Weights of a small GPT-style language model, trained from scratch on English Wikipedia.
Architecture: LayerNorm before each block, rotary positions, no biases in attention or MLP, attention and MLP in parallel.
Training: a variant of Adam for these matrices, 157M tokens, 9565 steps.
Each number is 200 + 30 x the weight over its row's rms, rounded and kept within 0 to 999. Layers, rows and columns count from 0. The size before them is the row's rms in percent of the matrix's.

# layer 5 attention output, 128x128, rms 0.0885, rows 21-127, columns 64-127
098,197,196,158,213,212,250,191,187,234,193,191,248,192,210,184,210,177,148,201,203,187,205,180,175,192,195,155,222,227,171,220,191,177,233,170,190,214,216,205,204,188,217,227,209,227,245,134,196,229,207,189,231,202,235,204,237,268,179,209,194,225,269,188,240
100,166,234,184,163,185,222,211,136,188,182,167,144,157,197,208,185,192,180,195,161,212,170,193,187,190,193,241,209,231,216,215,233,208,200,255,197,213,180,236,201,175,214,189,170,229,178,230,198,176,197,178,178,210,175,166,186,199,227,138,166,198,225,226,243
094,150,207,217,200,182,205,179,176,153,215,211,201,197,194,223,206,196,181,200,199,153,263,228,223,164,197,234,202,172,221,213,222,202,213,208,211,209,217,209,204,214,216,227,239,219,196,192,170,135,166,248,212,246,169,208,146,157,224,141,194,178,214,215,178
096,213,190,215,209,172,231,236,236,249,245,167,113,252,194,197,189,184,207,235,159,250,248,156,223,176,177,177,218,218,194,174,176,210,177,181,179,206,180,182,209,165,207,177,205,188,192,186,183,235,225,227,230,192,224,178,213,258,170,206,179,209,206,180,201
100,198,221,202,165,202,181,172,223,286,222,184,223,179,122,187,233,229,207,220,235,174,163,122,198,173,212,182,182,171,188,224,201,220,155,208,178,170,258,201,226,198,215,207,193,178,211,232,245,215,217,197,175,136,215,275,182,246,152,197,205,217,189,208,157
084,175,153,206,149,160,241,217,203,204,226,198,205,207,269,200,208,226,216,217,244,202,194,208,237,157,171,221,175,167,218,165,204,277,180,276,195,185,167,258,188,218,210,177,186,196,209,208,189,191,209,176,168,275,213,213,178,202,192,252,180,184,199,205,187
105,219,165,187,200,196,211,158,216,218,195,205,195,248,193,175,173,272,224,240,208,197,223,226,236,187,182,254,187,208,222,225,244,199,189,192,219,164,215,218,210,207,205,212,222,200,218,236,187,161,195,195,216,216,237,223,187,249,167,195,212,255,178,230,161
098,194,203,197,201,224,263,200,202,157,225,173,184,230,202,231,166,221,165,213,244,199,168,176,172,187,209,156,221,194,165,213,200,139,188,194,173,204,176,150,221,205,205,182,156,194,221,165,222,194,171,196,242,173,230,262,200,171,222,213,203,177,193,199,196
099,215,203,250,152,158,188,178,165,194,203,140,146,229,226,225,212,175,229,194,199,174,180,186,200,205,208,178,260,191,184,212,193,244,211,218,161,202,168,203,156,215,192,194,188,234,259,172,184,232,205,148,235,201,234,194,193,215,206,175,144,239,240,173,216
098,219,235,222,194,223,180,284,175,208,186,227,190,217,230,186,163,208,229,208,208,212,197,246,193,194,223,179,223,170,225,266,185,190,230,167,193,210,241,214,177,192,236,161,237,166,213,293,197,174,175,231,224,172,234,185,201,199,176,187,210,228,192,219,203
102,223,186,199,222,187,210,213,211,190,192,185,190,208,169,224,222,210,210,203,224,184,194,166,209,175,178,170,166,163,195,162,207,173,218,253,169,243,204,225,205,215,185,143,196,189,187,177,203,189,177,205,195,263,197,194,160,173,179,223,207,242,250,176,199
108,163,131,221,202,237,196,198,165,185,207,241,181,193,194,181,202,219,159,171,183,188,273,227,184,155,158,182,179,187,240,164,181,180,202,212,201,186,121,200,153,187,197,210,196,247,198,133,197,195,190,166,163,219,207,204,189,249,183,200,212,225,220,206,187
106,192,201,194,222,226,234,173,180,179,183,191,202,161,163,166,237,237,193,220,259,210,209,198,195,250,263,233,212,197,239,247,232,202,193,216,241,205,199,157,176,198,236,190,245,237,170,213,198,218,182,206,192,201,145,243,151,139,155,155,180,207,180,202,165
120,188,205,203,226,219,199,229,223,179,195,191,193,212,196,193,205,233,196,188,213,176,194,144,182,233,199,181,215,205,219,210,211,202,210,195,172,184,198,196,209,211,269,165,192,201,201,146,229,178,203,195,149,233,170,211,168,187,202,178,192,217,238,229,200
087,193,198,167,244,143,164,212,158,189,238,185,146,200,181,225,182,209,133,230,213,187,193,175,181,213,180,179,185,229,197,219,184,239,154,180,180,213,159,238,197,211,251,228,172,181,222,217,181,211,209,197,222,210,199,238,200,199,266,196,224,194,226,211,154
102,172,216,196,226,170,247,223,251,258,237,206,253,216,145,196,233,152,144,216,184,251,201,201,225,143,177,182,196,202,187,190,197,150,220,210,166,199,205,179,187,217,156,146,197,216,224,190,206,217,217,196,203,164,189,201,238,226,231,158,175,206,213,182,213
150,261,229,182,200,200,229,212,215,205,193,183,193,193,184,216,238,157,142,177,163,173,173,235,179,222,212,231,220,224,189,196,219,165,190,195,213,216,224,227,177,181,154,172,234,190,235,201,220,189,216,244,248,184,199,192,148,199,176,193,186,211,202,242,236
115,192,220,182,191,204,200,222,191,238,168,222,242,152,165,205,264,173,167,210,219,183,163,206,230,178,210,195,155,251,201,226,250,194,208,190,237,188,238,217,204,219,267,232,212,211,216,224,259,173,187,200,198,215,218,214,177,165,217,200,175,191,221,223,189
094,177,223,226,221,217,200,199,219,250,229,232,177,207,233,193,149,222,200,153,228,195,175,146,202,209,209,208,218,165,212,245,170,159,266,187,207,185,193,214,204,164,200,169,220,227,178,202,200,247,208,179,186,223,147,212,217,206,192,141,187,200,241,175,211
096,207,152,218,233,190,196,158,206,218,201,201,211,208,178,234,219,227,238,222,257,185,215,192,195,233,173,215,172,214,249,146,230,174,170,200,142,147,186,219,203,269,195,221,239,213,225,222,192,218,219,228,248,189,148,200,169,140,189,225,223,177,232,214,183
087,210,196,244,186,186,187,210,189,207,221,200,221,214,195,194,200,209,178,219,196,163,237,159,214,186,206,180,174,214,175,178,241,171,224,205,149,213,145,240,218,181,192,203,193,207,252,236,249,186,158,219,222,200,147,213,169,187,223,175,188,187,190,221,176
090,229,146,176,182,178,195,234,246,185,199,179,225,261,187,221,163,226,179,286,212,208,218,233,198,216,169,175,158,184,213,200,212,188,230,211,254,167,152,230,165,204,190,207,268,195,220,213,231,220,201,239,206,228,240,203,207,217,203,173,206,162,199,197,183
082,197,184,171,155,236,240,250,201,183,194,165,182,172,192,213,147,261,227,145,187,177,211,262,235,222,230,232,236,172,186,210,231,187,232,200,232,189,220,232,191,179,171,216,261,165,195,224,184,182,177,168,201,169,156,228,213,223,213,194,230,226,240,210,212
092,157,190,203,172,238,189,154,213,184,205,215,194,238,215,173,187,189,192,189,180,203,204,225,163,220,209,230,166,220,230,175,204,170,196,193,192,229,130,222,203,167,181,160,241,242,191,196,180,224,199,234,209,200,231,220,178,146,258,160,196,190,171,241,191
106,178,230,237,218,216,182,165,190,185,181,175,256,203,187,260,201,206,175,202,191,206,148,218,211,219,182,188,225,234,204,196,185,226,208,160,240,193,138,185,192,207,181,177,238,210,230,177,183,210,192,165,270,181,167,215,221,191,207,177,237,182,135,189,232
096,227,209,205,227,231,222,204,176,194,210,199,214,198,193,244,219,234,174,199,196,202,177,255,227,183,187,177,228,182,197,226,209,215,234,217,166,175,186,207,174,192,223,220,247,210,193,239,227,175,185,216,172,185,201,201,183,228,222,264,221,248,224,214,192
105,165,202,162,209,197,237,208,217,176,156,211,262,222,187,252,218,214,165,172,182,157,201,174,169,174,197,155,191,189,220,178,224,220,171,240,171,198,175,178,180,179,190,186,228,199,219,279,228,197,212,169,183,237,216,190,188,190,184,234,190,222,226,203,144
106,261,244,195,180,179,173,184,233,165,202,194,241,253,207,248,164,215,228,205,158,221,188,246,212,189,197,223,188,157,212,159,154,183,171,210,135,189,123,190,208,213,178,201,181,159,263,224,191,181,209,197,226,214,248,144,187,148,214,193,169,155,192,169,187
096,206,180,237,155,208,238,236,171,180,172,200,227,175,193,187,126,183,200,173,162,213,153,209,200,250,194,256,249,238,215,162,218,156,220,240,182,169,193,180,163,164,244,187,256,232,171,192,248,228,241,142,185,176,203,223,199,214,175,185,205,189,195,203,208
104,205,213,189,198,172,261,195,195,197,139,200,202,205,220,194,185,189,206,253,193,226,251,165,220,212,222,178,199,197,216,225,204,234,197,202,225,179,211,200,224,227,203,228,186,189,216,178,209,206,230,230,181,194,197,176,223,247,182,169,225,224,220,183,244
112,245,205,234,185,224,226,209,254,189,186,215,187,246,207,178,185,169,183,173,204,176,202,224,219,140,214,249,185,145,195,236,193,220,205,180,175,221,200,151,165,204,167,233,189,233,135,233,213,175,189,203,167,177,204,236,186,249,166,239,190,234,151,205,243
097,226,231,210,209,177,244,201,182,203,270,203,190,186,239,157,182,147,226,247,181,187,223,187,120,203,198,176,191,194,164,237,200,134,221,245,209,181,214,152,218,235,191,195,244,198,140,207,168,220,220,213,250,159,142,239,191,217,140,203,246,187,234,216,218
102,155,185,195,212,220,142,152,159,180,206,183,180,173,168,150,233,221,217,155,208,227,163,206,192,208,181,194,180,200,184,157,215,189,147,215,170,184,201,192,251,145,220,182,194,172,169,234,237,198,248,188,201,235,233,241,196,166,250,199,224,129,195,236,222
094,181,194,150,191,277,165,206,187,203,226,222,199,209,239,180,207,170,234,196,197,166,159,191,184,178,172,167,206,182,228,192,198,219,145,178,198,221,233,170,168,202,245,276,213,226,165,172,204,222,213,225,166,204,185,188,189,173,220,146,166,202,221,170,194
095,226,232,188,188,172,220,231,207,177,198,257,182,220,129,207,187,242,227,221,175,188,167,196,141,193,204,205,190,179,159,230,219,155,221,231,171,182,200,157,206,207,263,176,138,201,257,185,187,190,213,167,193,201,225,215,201,186,201,202,158,174,202,180,174
104,237,163,156,203,187,225,223,189,192,181,233,205,169,184,180,243,223,182,189,183,217,210,204,210,184,217,183,212,237,256,156,192,192,206,128,208,190,188,221,162,182,209,219,157,213,209,186,183,236,210,225,194,197,183,189,193,167,191,203,215,257,169,216,167
125,188,181,177,172,243,193,197,205,185,208,232,226,165,173,225,228,160,171,220,233,149,215,203,235,161,202,186,183,234,164,212,200,228,224,210,220,205,231,176,167,180,239,253,193,227,167,192,201,167,152,161,172,225,165,229,177,214,237,220,168,152,216,228,229
092,230,196,174,219,216,256,195,230,171,193,211,212,240,191,210,179,222,178,200,193,235,198,190,200,222,165,206,179,180,201,138,212,195,272,220,202,223,222,222,244,217,199,209,187,179,218,187,148,132,156,183,194,224,249,164,181,216,206,187,204,246,221,180,146
102,203,223,125,194,197,165,213,223,168,166,194,230,163,211,213,199,211,195,192,251,209,177,192,175,184,167,227,221,230,176,269,257,186,243,213,211,195,183,219,199,204,207,171,197,167,198,151,230,203,186,237,219,198,194,229,243,229,194,141,226,181,141,176,169
102,236,167,177,188,191,206,170,222,232,254,215,184,217,201,239,188,174,238,227,194,220,227,179,237,259,218,260,187,163,180,185,214,242,182,208,207,202,254,223,216,215,181,256,177,219,191,196,175,225,165,259,190,242,163,219,194,161,279,217,203,230,209,199,167
112,186,202,149,212,199,187,218,212,179,182,258,210,197,172,247,200,179,155,235,204,227,184,168,168,195,195,193,180,155,210,269,142,154,208,204,181,235,231,164,198,213,175,215,254,207,168,241,179,192,204,215,167,196,157,217,190,189,220,209,204,221,204,192,175
100,199,197,167,169,202,173,210,192,230,203,228,181,199,219,185,199,190,202,176,219,243,195,158,237,185,158,178,205,235,196,205,186,173,195,245,185,213,165,192,190,214,198,211,225,223,243,217,205,163,229,184,193,179,200,180,196,244,250,227,176,174,227,183,199
090,234,149,223,245,214,176,211,236,196,201,230,182,219,175,208,179,214,230,231,150,172,200,208,187,239,171,268,216,235,193,160,192,142,246,241,225,170,183,156,185,145,222,197,159,208,242,207,231,259,174,162,147,227,220,224,210,190,195,238,201,181,217,210,213
103,251,206,215,181,189,198,236,200,198,190,186,210,208,217,222,171,165,209,204,173,202,208,216,215,197,225,159,122,171,219,206,171,173,274,207,162,198,194,219,210,152,228,163,219,236,190,194,179,204,176,276,236,234,211,130,210,264,155,248,175,190,178,215,219
108,181,222,199,193,253,147,197,237,175,218,187,181,211,223,207,207,197,205,173,227,231,209,218,202,163,138,145,198,218,242,193,170,238,192,172,216,201,209,180,205,218,190,245,186,196,135,186,215,176,238,166,202,198,169,167,183,215,159,213,172,168,186,193,164
113,161,213,211,208,187,167,233,176,202,183,195,194,182,179,215,200,187,229,206,199,227,214,240,173,224,220,179,189,186,157,227,160,220,202,216,230,233,202,237,164,132,138,121,271,184,209,197,220,211,172,209,195,244,203,234,186,190,202,201,152,161,209,215,220
098,186,277,207,206,200,181,239,191,228,152,227,192,193,198,175,210,201,211,170,180,168,214,240,184,172,222,222,187,173,160,225,212,213,234,207,231,197,241,222,202,221,285,210,153,196,232,184,206,215,192,212,188,174,173,208,198,236,238,228,184,256,225,191,190
085,158,157,166,213,194,176,207,198,221,193,195,194,207,217,133,207,174,222,240,191,198,261,182,159,257,195,204,206,198,151,204,224,217,193,174,252,185,181,211,195,196,184,173,174,248,201,189,209,202,216,206,233,158,240,202,226,213,191,203,220,158,189,192,211
097,213,229,205,216,192,225,212,256,197,207,177,224,207,178,196,227,199,230,259,149,183,215,189,185,220,224,218,199,209,177,202,205,209,214,197,225,169,204,132,210,160,205,220,214,208,171,231,160,207,218,216,225,184,209,211,187,180,180,152,201,228,186,209,173
090,222,187,171,180,182,181,148,184,160,194,188,166,208,188,255,197,199,167,188,191,173,178,204,155,204,230,218,161,203,193,197,194,181,186,236,188,223,210,193,226,216,151,185,165,209,189,149,163,187,233,205,203,205,190,222,168,154,238,220,242,190,201,216,166
090,197,266,193,251,195,193,173,216,249,154,248,225,230,205,221,199,216,229,237,210,213,244,183,169,164,217,200,237,227,188,149,148,195,181,189,205,218,203,178,210,203,191,220,161,162,228,195,200,184,163,156,193,209,206,122,191,215,181,193,193,183,208,165,177
101,181,230,191,203,160,187,166,188,191,181,201,194,248,187,204,146,204,199,185,164,186,171,161,145,193,242,224,205,189,184,169,156,180,206,195,180,240,197,210,193,178,181,177,215,189,154,219,209,212,195,225,214,216,209,195,209,177,226,233,198,179,212,198,267
103,218,183,203,203,231,188,212,199,162,163,225,195,227,195,181,178,175,238,213,220,198,215,164,201,220,204,178,179,227,238,226,211,223,236,204,268,192,215,201,229,162,186,150,168,166,212,197,209,202,170,190,177,223,220,187,189,205,198,207,224,197,196,187,219
088,170,211,179,226,210,215,253,190,227,120,258,181,215,236,182,210,143,215,154,216,188,187,236,224,187,170,216,217,214,226,224,143,173,179,160,144,196,187,183,183,183,221,237,179,253,194,206,209,212,212,207,195,247,146,184,195,183,176,176,179,199,189,195,222
091,196,168,191,214,158,154,217,195,202,174,156,181,235,223,184,203,213,151,214,167,176,182,247,218,225,211,236,184,155,260,151,190,238,178,204,243,262,229,170,191,199,191,181,195,197,252,225,212,178,178,163,186,167,222,208,231,186,175,203,152,201,196,190,186
095,145,195,190,184,190,191,154,223,166,195,238,225,212,229,264,159,237,238,226,180,177,214,187,215,217,193,208,172,195,183,184,181,212,214,238,219,199,158,225,196,209,187,167,195,243,157,214,205,176,190,183,136,214,211,198,191,235,175,196,247,251,164,216,185
092,181,219,215,238,205,196,208,245,207,213,147,139,189,232,200,214,232,156,222,225,209,214,155,250,234,204,202,176,183,212,179,212,232,236,201,161,251,220,217,152,189,232,203,190,197,182,159,196,184,194,196,178,220,153,186,219,212,151,222,176,239,210,206,216
099,142,216,162,186,190,203,211,195,219,220,225,198,205,128,143,174,195,194,194,160,196,156,231,253,174,239,174,228,170,205,236,198,143,171,156,174,208,188,210,244,194,198,193,240,173,222,135,180,178,166,218,240,162,248,208,183,165,236,186,200,199,246,183,184
101,217,171,199,210,197,213,231,162,236,207,210,219,233,207,149,210,207,166,194,201,206,225,218,235,190,198,214,169,239,238,158,153,178,185,206,227,160,232,192,238,236,199,243,178,249,229,197,204,207,209,197,215,192,159,231,179,166,153,203,137,223,207,235,197
102,156,186,188,204,160,202,212,231,178,175,172,204,195,213,247,212,159,225,197,219,222,241,220,246,179,192,245,173,215,178,179,210,197,239,212,203,203,209,228,175,208,209,180,192,228,171,240,210,213,160,171,206,172,227,173,220,157,173,215,200,239,208,183,182
097,194,214,196,173,207,209,191,187,182,246,190,203,195,209,210,201,212,176,206,234,181,170,165,155,143,167,196,179,196,206,220,197,189,199,169,163,214,229,186,170,181,195,210,179,161,191,208,234,211,191,202,198,186,154,240,201,225,187,201,163,216,195,237,197
111,178,151,208,189,162,218,209,213,208,166,187,189,191,257,168,227,204,182,236,192,222,237,187,279,225,199,203,224,222,189,179,208,266,219,190,224,181,179,227,179,270,174,176,198,215,212,198,209,172,185,184,180,186,204,167,217,195,210,162,242,278,171,201,168
097,193,171,193,242,184,157,188,181,215,235,203,202,156,214,247,228,222,230,196,227,209,183,184,219,196,176,183,211,262,196,149,172,209,183,212,201,181,182,204,213,160,219,216,161,152,234,256,189,221,185,199,227,175,272,219,222,201,202,229,240,258,195,197,216
090,247,211,218,182,184,219,214,210,210,198,198,190,207,223,221,205,177,229,163,229,209,222,253,173,140,242,159,247,198,196,212,203,228,227,191,176,247,199,156,151,242,173,223,252,235,231,164,196,183,171,193,203,215,225,213,205,181,206,177,226,179,179,155,204
089,242,195,212,185,196,246,188,186,115,194,204,160,234,191,236,190,209,224,204,176,233,152,192,190,173,176,209,210,188,206,173,151,232,161,185,178,233,190,173,193,203,156,186,229,235,220,138,173,155,259,153,161,246,189,207,179,197,220,207,196,220,201,197,270
086,178,224,185,230,166,193,194,220,186,230,169,201,230,251,201,188,159,214,178,204,193,200,188,177,211,245,202,203,185,191,209,211,219,192,212,208,214,131,221,195,231,226,210,203,189,158,192,175,172,201,210,192,213,205,189,202,172,235,236,226,257,239,202,194
116,174,258,196,252,185,222,227,187,263,149,215,178,218,184,206,215,144,178,200,220,211,178,210,231,208,192,173,192,202,188,170,140,179,151,253,178,207,200,209,220,234,176,191,202,179,224,249,183,200,198,233,201,166,216,169,197,233,202,222,218,212,238,163,268
095,179,172,198,220,261,156,219,245,192,196,208,226,139,200,147,195,243,187,250,210,193,198,211,206,182,189,242,136,193,227,192,207,158,207,207,179,236,169,230,178,202,179,229,211,196,155,187,177,153,234,176,145,172,158,153,204,261,180,231,196,148,187,216,201
095,167,169,179,201,220,214,228,207,194,170,157,169,183,185,179,174,180,150,182,187,196,174,188,239,257,237,154,221,191,182,210,220,168,190,198,209,255,198,205,166,230,188,192,177,219,214,170,242,117,214,229,165,196,217,174,228,165,203,218,173,200,239,219,188
101,227,179,179,169,166,197,223,146,211,180,202,183,141,183,215,206,177,181,203,211,180,182,202,183,177,199,200,238,156,213,253,134,198,207,202,167,175,160,194,276,199,222,246,194,181,165,195,204,185,184,150,169,166,181,217,195,244,188,222,209,190,178,177,241
096,270,214,202,207,190,200,261,158,245,207,182,221,224,169,180,227,222,139,157,156,176,183,208,226,199,205,247,204,169,241,183,246,176,157,243,240,212,198,159,214,185,198,151,164,173,138,226,229,245,214,186,233,188,206,213,207,191,154,222,189,148,233,197,223
094,151,179,209,226,181,175,159,195,196,179,205,232,192,229,175,194,186,224,232,191,164,235,194,231,170,205,205,145,202,200,194,235,212,192,175,133,213,179,217,216,233,260,239,197,205,221,214,214,249,169,217,190,235,208,227,215,223,203,225,234,187,221,200,209
083,197,236,160,227,209,202,188,175,171,192,214,150,160,181,176,219,179,218,188,224,235,216,217,194,180,215,172,235,221,167,250,208,201,167,190,172,170,160,206,221,225,180,203,214,214,218,199,255,219,192,133,159,212,190,203,205,222,184,146,213,162,236,190,152
095,169,208,207,139,224,173,232,197,184,240,194,194,195,190,244,190,215,168,197,212,223,213,250,184,199,193,201,173,181,263,243,243,155,201,218,164,201,236,221,223,197,161,218,194,213,132,194,196,166,214,242,181,141,194,221,188,213,167,203,173,146,192,198,200
098,217,237,255,179,221,191,223,200,187,180,199,199,196,177,155,147,213,251,209,213,211,202,253,242,162,196,233,188,178,195,172,211,184,200,239,225,207,184,223,238,144,184,228,201,161,206,223,171,213,214,173,173,189,224,252,209,178,196,229,224,190,199,204,189
095,135,222,212,181,209,213,202,188,191,157,180,208,211,203,233,198,169,216,230,153,222,222,170,216,212,232,218,186,199,176,202,203,267,235,222,196,166,224,221,185,199,235,213,213,157,184,194,205,149,206,191,209,213,184,204,215,178,214,232,160,217,121,232,218
110,178,227,203,228,182,170,195,225,151,230,181,243,173,171,231,192,178,180,163,172,214,176,209,198,156,191,183,220,197,223,201,205,193,183,152,178,214,208,175,231,219,175,192,172,182,219,228,207,224,196,228,232,187,169,162,223,156,185,144,204,181,220,187,228
103,167,224,220,193,218,183,264,142,175,199,241,250,152,213,202,252,175,206,254,227,189,221,203,207,202,170,192,197,186,211,206,218,208,215,200,216,198,194,176,171,168,205,169,234,208,242,185,228,176,235,172,180,227,229,181,211,206,190,205,197,232,185,188,197
103,228,235,192,177,149,255,160,198,192,168,196,227,230,211,219,160,217,156,201,116,183,221,232,196,184,223,188,171,189,168,171,152,181,233,223,250,202,202,172,204,167,153,211,219,200,199,212,175,257,219,201,198,192,171,152,192,205,187,169,209,189,201,207,213
113,216,242,226,235,209,148,207,181,184,192,226,185,206,170,205,213,188,207,262,250,199,229,156,238,142,190,164,170,274,224,241,202,206,177,151,211,189,238,211,229,209,219,181,223,211,202,210,215,229,214,201,199,264,188,224,229,208,233,234,164,144,177,214,220
094,176,191,227,217,220,147,212,225,227,183,193,174,171,142,227,200,254,168,181,202,181,233,220,199,227,191,211,202,186,228,213,217,224,164,188,215,164,255,257,180,177,224,208,149,243,182,199,172,214,212,213,212,187,149,211,173,227,240,216,194,179,223,165,152
100,248,215,225,196,224,172,167,195,214,179,177,266,150,172,206,212,195,243,201,200,191,178,200,187,218,178,208,153,175,198,170,202,175,248,248,226,186,257,212,186,236,217,211,197,178,198,218,239,140,205,235,176,183,148,169,205,224,172,215,169,204,234,199,222
101,235,210,212,154,213,134,201,229,248,213,181,187,211,154,161,193,201,227,182,229,168,226,190,152,134,235,174,195,232,201,230,183,228,216,183,182,165,225,168,205,200,184,229,182,157,167,181,209,220,202,199,158,145,172,225,174,229,185,234,205,146,196,206,197
100,211,242,199,224,169,253,196,226,165,190,172,187,196,268,229,188,160,185,217,155,213,214,174,202,211,205,223,225,200,238,217,229,162,168,203,237,213,177,187,149,167,200,202,196,187,198,214,178,152,180,223,163,195,212,190,231,208,231,178,263,201,157,192,232
105,176,182,211,195,216,163,170,174,255,271,249,203,188,224,220,172,184,233,199,220,199,137,205,215,167,215,244,178,229,186,206,140,195,188,224,208,200,174,175,219,246,156,168,262,183,206,172,231,188,144,179,204,201,166,216,204,207,198,203,236,231,205,205,170
090,227,214,190,216,208,179,159,187,181,153,222,201,165,187,127,147,168,205,177,215,190,177,167,209,216,167,181,246,239,205,244,181,241,163,136,202,174,208,184,194,259,189,203,167,199,208,186,212,216,208,233,220,244,197,196,180,160,228,143,279,160,185,167,217
096,186,168,236,164,231,208,200,199,236,249,161,162,221,194,232,199,204,170,201,210,204,216,176,250,202,203,191,193,222,192,261,206,198,133,173,178,222,217,171,199,188,229,195,217,264,190,196,172,250,151,214,205,174,252,183,201,180,177,218,223,243,209,207,175
089,203,226,220,188,184,178,191,193,194,224,159,180,175,215,225,189,171,245,199,164,193,195,139,234,230,215,211,263,178,219,190,201,189,235,207,196,196,214,193,230,197,266,227,133,260,136,214,199,166,197,142,172,197,237,235,137,198,218,177,126,219,219,166,179
105,225,225,200,179,251,231,205,219,255,218,151,216,249,121,214,153,186,203,219,239,189,166,200,202,229,236,175,225,180,209,212,188,222,205,201,172,211,212,183,246,191,149,245,218,195,197,206,202,213,211,177,223,169,226,215,206,196,215,218,229,178,227,241,215
096,248,218,216,168,236,211,219,199,167,213,194,277,237,195,170,194,166,223,171,163,215,170,229,207,190,126,174,167,220,208,164,228,216,204,257,225,232,204,181,221,170,192,168,192,215,240,182,181,224,180,157,166,175,151,201,190,193,226,176,197,213,210,211,240
092,226,214,180,207,168,231,211,170,179,206,172,248,203,234,198,183,210,211,158,223,188,209,175,209,263,203,138,215,165,192,225,179,191,217,162,265,156,198,193,190,217,235,242,185,180,246,172,158,243,192,230,166,185,166,167,224,193,167,178,214,197,195,193,156
100,252,194,228,136,174,186,213,180,226,217,216,215,190,186,164,143,188,213,188,208,161,182,223,180,149,177,216,191,170,229,185,213,224,202,205,222,174,205,144,138,231,208,177,226,189,210,210,208,142,182,228,174,183,192,197,209,183,233,215,217,159,205,173,179
095,184,233,236,176,246,232,211,206,204,198,229,239,222,204,195,199,197,183,177,191,197,186,162,184,216,194,171,222,183,228,202,221,182,199,274,194,172,198,247,224,204,189,193,193,204,204,170,221,290,226,183,190,200,222,217,181,227,202,185,201,233,230,196,198
129,177,165,202,174,206,182,212,224,212,198,175,179,188,219,195,197,154,198,178,191,215,170,183,202,201,188,150,177,221,201,242,144,231,155,131,200,221,253,181,162,196,217,170,156,189,223,231,213,200,196,221,201,149,200,236,205,236,203,224,174,221,217,201,215
097,186,213,207,214,210,228,204,143,232,218,171,241,254,187,183,176,192,152,188,200,195,162,251,224,175,202,207,192,218,214,200,244,257,185,233,270,205,191,199,237,182,171,189,203,203,183,176,278,195,234,198,207,207,156,182,215,231,156,210,153,214,202,213,195
103,244,177,228,228,242,158,150,172,148,193,208,161,237,216,223,184,205,187,191,165,225,220,228,221,207,231,161,182,170,168,180,181,209,218,192,157,285,187,188,197,237,191,198,184,182,201,172,205,186,159,246,212,177,232,165,199,236,276,186,250,197,181,190,159
098,203,130,218,195,151,176,214,205,196,206,159,162,200,250,191,205,242,191,220,251,214,160,179,217,237,200,196,226,195,173,186,216,230,215,196,155,182,210,209,209,182,203,211,188,160,205,200,190,204,262,237,206,174,238,226,205,224,233,199,228,223,143,190,167
100,216,178,147,204,208,192,224,188,256,173,248,204,220,188,227,213,188,234,194,217,179,172,217,147,207,139,202,226,214,193,200,209,190,186,169,152,172,235,199,218,247,219,216,167,153,191,242,159,242,208,189,234,228,236,184,182,197,257,172,226,158,210,163,244
086,160,184,189,186,199,180,204,197,217,207,255,224,216,144,187,229,201,279,222,201,197,147,202,164,262,181,221,217,151,196,218,149,224,176,157,192,163,186,221,177,202,242,222,174,184,244,219,183,193,224,193,215,233,200,190,217,223,176,238,195,206,191,200,246
112,198,214,211,175,224,222,209,218,266,261,249,228,205,234,248,167,176,177,214,185,185,196,199,169,213,184,235,185,172,196,221,212,187,195,190,225,240,173,201,192,300,187,192,191,183,183,187,233,205,179,196,192,207,204,229,200,165,193,223,212,224,174,179,205
087,219,198,217,207,220,222,190,188,162,279,269,264,192,191,204,207,206,182,217,188,202,203,201,227,198,244,167,199,203,160,225,181,208,145,219,181,139,200,168,168,244,199,164,191,181,227,229,204,225,208,220,172,222,215,168,179,178,190,250,210,244,198,169,201
097,190,214,184,188,248,127,201,170,124,224,211,235,194,201,225,130,196,221,183,163,211,173,186,158,232,223,194,189,211,181,216,221,180,238,219,202,232,218,175,213,182,215,182,227,224,206,196,189,182,200,176,187,190,191,177,178,166,169,213,185,201,208,218,207
103,211,168,211,190,157,230,171,241,204,185,231,178,175,198,183,171,180,166,213,208,230,182,159,208,186,150,218,200,249,217,197,156,185,198,199,256,197,170,217,185,173,241,192,202,185,235,195,218,226,251,155,175,161,260,167,175,177,217,187,215,222,149,177,247
118,173,181,226,240,209,163,176,218,189,198,194,166,189,177,163,212,254,229,206,181,260,187,223,164,203,241,242,169,159,214,201,243,240,184,188,207,164,183,190,240,176,207,213,206,189,203,214,161,229,206,187,208,210,222,189,261,216,162,205,174,212,144,145,191
106,209,212,197,231,198,163,223,191,208,218,220,192,224,171,204,236,193,219,202,211,215,220,210,239,216,235,122,225,167,199,175,169,198,224,205,182,195,241,190,209,173,127,225,184,211,244,216,218,162,147,250,217,225,194,185,222,187,230,222,197,256,207,227,169
094,197,241,188,174,228,234,159,125,197,221,183,219,220,232,201,215,247,201,209,212,194,220,218,157,220,198,235,250,166,142,173,277,189,202,254,169,223,180,196,199,218,228,169,132,188,189,150,199,208,189,198,190,211,164,190,173,174,187,162,233,163,205,230,221
102,201,238,189,222,236,191,190,212,245,165,271,209,170,205,205,192,200,216,197,189,212,192,144,187,169,228,167,199,232,206,221,188,209,217,215,221,194,228,164,221,175,235,227,186,205,196,201,172,158,165,131,203,231,214,201,212,173,234,265,223,208,212,193,206